{"num_hidden_layers": 19, "head_dim": 64, "vocab_size": 512, "positions": "learned", "parallel_block": true, "optimizer": "muon_variant", "lr_mult_up": 0.86, "schedule": "wsd", "dataset": "wikipedia_en"}
Each number is 500 + 50 x the weight over its row's rms, rounded and kept within 0 to 999. Layers, rows and columns count from 0. Numbers have three digits each. The size before them is the row's rms in percent of the matrix's.

# layer 2 attention key, 128x128, rms 0.058, rows 52-62, columns 0-127
076:450570529667503478473476513605579506486394562486505545528552534409496496625550396526467512514472556556429469451543505512527514438492514479535450522519532503553547389484492448507447467457521525479485440472492470554556555473471462530461370506370485494518554431503520540470429509452538510540470414500508492530402506456499529525449533516415495478480531612523485471550472581536555450563470
086:472495566524506586530485566408548478473482518623388521500471498501530513405577425558500513506522396517503448437546522495456515490532554536539470535579443479535494461476505528411448493571535588444509572453410549447536540447469453476471434488512470474463386538523472587434420406479481541443484524508535533543537472540529489542589547489446561451456451484532554520523469599589439493396486
062:403479500503466519525583506492578478549520436447465575547470486483399538599530513394477474501415552491493451538540453518371491532567512515508429480530498451493464488465501458413510543506496502472540535479447403492469548532511550448556398564554496484498487424481545441453493451507520509487515501540479441477556475416548460557555395540573499410560509472482533672574536561535522406467527
084:493513486505533544421476483459550491462450479517559470483541492526374506663479517428466458490492519528557494466590516583536535584489502510442405403439508535490487495445471520534516521515395488467521490473537415531530497534528510391543588497468541484462584545476512506515492558511559473521594546606505485468418483471544523417465426505376595546478488584529523495369463552453527525511496
034:501503493576535499502494572537584581462459574476621544440481508536450457470450484586492565462458549530565510522451412476526540461602501511532456537551457523464486606485453527455502486548486535541551599423488487455503441492435548504472573456396469546477450515449595552536477440493535561498535497489569477503595499487562480478560514481499488552416502478423515373545487631410500473542433
090:493552492499513423437531536429615504482566445363539444456518503522486487588462614490451483564545603493550481533560441522512560467519605355522500477521536497434517551426505440543483468423492560516440368455514514467539536575537465476482536514473506533577473496460547549497429548462522563466579466400519510551468459536439499468490498492511542516481515492504418533393489462572440518501487
061:453437510618516496506490442522560436514549546430479478508501534489516454645507437465477561533419610503483546483480549473374599540435533477527501492523504500581535517513509527431490494455498491483541336407601503512488599460542545564473491540515463545535489500419476457555465565481439565510481551535533522507550543509539361491464445470526583511459475489524514579541526562468445500516457
085:468508451459476558540564467486472493576587481539584465459472525509564489432472350527529488414594509503559594410473438464448486507557482602545527546508418492541529514487483529575494476498463482488500475468542487454523457468546461518654491586397463519473529592459584477436524489501536511553533463485409558520495465479404506539500438467509546511490437562536490410531474435458436479412548
086:477460428536468450591520583454512508508507583532471510537488527535503432352454565488526476516477575526518565435454547429593425428493487572520370481445471532453523521513521509508502518489617512466508617427468567468438489529512496449505445478416468588470455475526587530448481449459492484477488491476542557440572462531545525438456478561576528461492535443493480444502521555409503466363470
086:511444539568488573457524649491566463423527531430514583502440516445431465542371433547488458552546480475532498474473428526370565477557522506514486536433544570456473511476471473490458473454486526504549653530481400541531589511493426471464474529478444515466500504479546480561480401518574499443481502511520470429476499528596555541564452491495514489586470478479484574477569544497418432532495
030:484461530458419509591510554517434594438493468436541528483509520500566564523547577537503577520486496439496579504455475440599522465540575598492572516512470485460477399487526484531495595563519434545513419512582458584537542571545534557476560578556482584538551477456430493517515489538581557482426487588569598551491489526510474459481464456543488501588396455475507492474493542482554497538391
# layer 2 attention query, 128x128, rms 0.0667, rows 53-63, columns 0-127
094:530501571584494539465579457508568611520541508486570542446546568554456571471384437475492422493448562514513548458530407448567546444545459496416468458432520470465438452463543463470593459456460535500504557495566470572464434540520465468477470525424519407521548458530550503554526494509573459542565463480487438514537478462564544480587422508478439538496492508429465474375536508392497501594484
061:633512432519494484493443482475525499456402506468411439511557514428483474544474461544559553533553466584508456504532518424561361500497502433439568546464479516543502480474492557557532524468547512469546447517481532544565419488512580515561584449534475406483488575498505523523479534468417555502487441429527456408479543483412579475480526439416438593459557514494412452457489478456500555618526
085:473547493543480531508498516512473463532492477495419439564471417517608550514481556485553534443532568531419449548400497432473396497464552522507557550505489454519512537477452511478521534465613418538527467509488526475458519480547550603485473445614564547542409429506526486510527482485443554487398458338431476498448458619544468503514601473545462433568547417506536498542518489543446474497474
024:446412573502562518496519451476476406555544444589489564544514547484506568598527479459379450553544522535404576409418505464484543577406513510461519531455475562579511468466642499535505519432437432490403540477522515540539435438548445425491422541458570496556514504474472537486416536516523470480483454535485519491534429469503573506513488499489513506508490539568519600474551552537596520553479
088:464504433444511544347427428608446568428459518454559498527506398429539564526482487504527536446424475505456437568476586450480377498458465516501492514527493471525549552564387542514473484500546493479429479585510496490471411479439518508511542507537442511510551512509456507557498537573511473468420506497360524502519490572447497500401481494469493507534446517635490536555499497479554527526608
048:521559474408521540536445592434402530514437514538457530524487456453446449493554592530499556494524470449504469528464484483571410495492461481446536467452455506397569579531465596510436536496548371466430552501422561500441399493486505482570575449568460572484454550565533553380479477497530488513502566429586563475471510460524525538567523458445471539533482541461467497465457417532585535470469
085:487439559496434575550568550496573538540453524512558460454569521529470471482593526444461485581419473556452429492547498551553583502519589452455450446533496495537533535400565442422459516523566502493470501551464409513464516483601460402444492478511562453411510472570467557527467447541493442546511542488575551537511536594524617469495525440552525472520542508472508625451500487555554539589461
101:475490471495485580503598443502588524529536446519446509493484557497479557474450421500567432477525472481533413480633402531470589522599588481469504471483544458482445468472579450483494430521482551513449550512512439504587503446514419468459433584485450385465543497523498491509512459513527458540583523578473504575504476471425591565551412488460443458534505518489496423447468383582521539523562
102:556518451430564506518551352503550484551445458488486446533519456481510569586556523422450449481461468570445550518557509472528445519445512428507556533472489428536403489454460552534588590490462448518506457493483485505502359549482515567535496588501570403525502433501487480519564596516460545488495419536518454553494494445461490445486588486538376513444561585512525525430489423477553532559516
025:415449480489511443487561534494512505475495512515517461414506577466499445515543382480373482526484485520444497452431458530500537553445410429471499528508466503498505520550431485458472471430518507499492563554602469528431472519472528503512500309461505477474433480483498502529407463501535474576492565398459426514504612412584416552548459577569517498408509510433523495575431483467520461474545
090:460460505439568502510542576530464405460507507562431504513554558540434498426489539527475540535383452455421562476520482542530444488493398535452384436538495451520547523590469529410474431588587532496501500440467545504509507500467394467524477496404448551435530568483482563504518553483513439489553520522465636556535523458560447566511441553515603562541513508428491438503455501458525447434495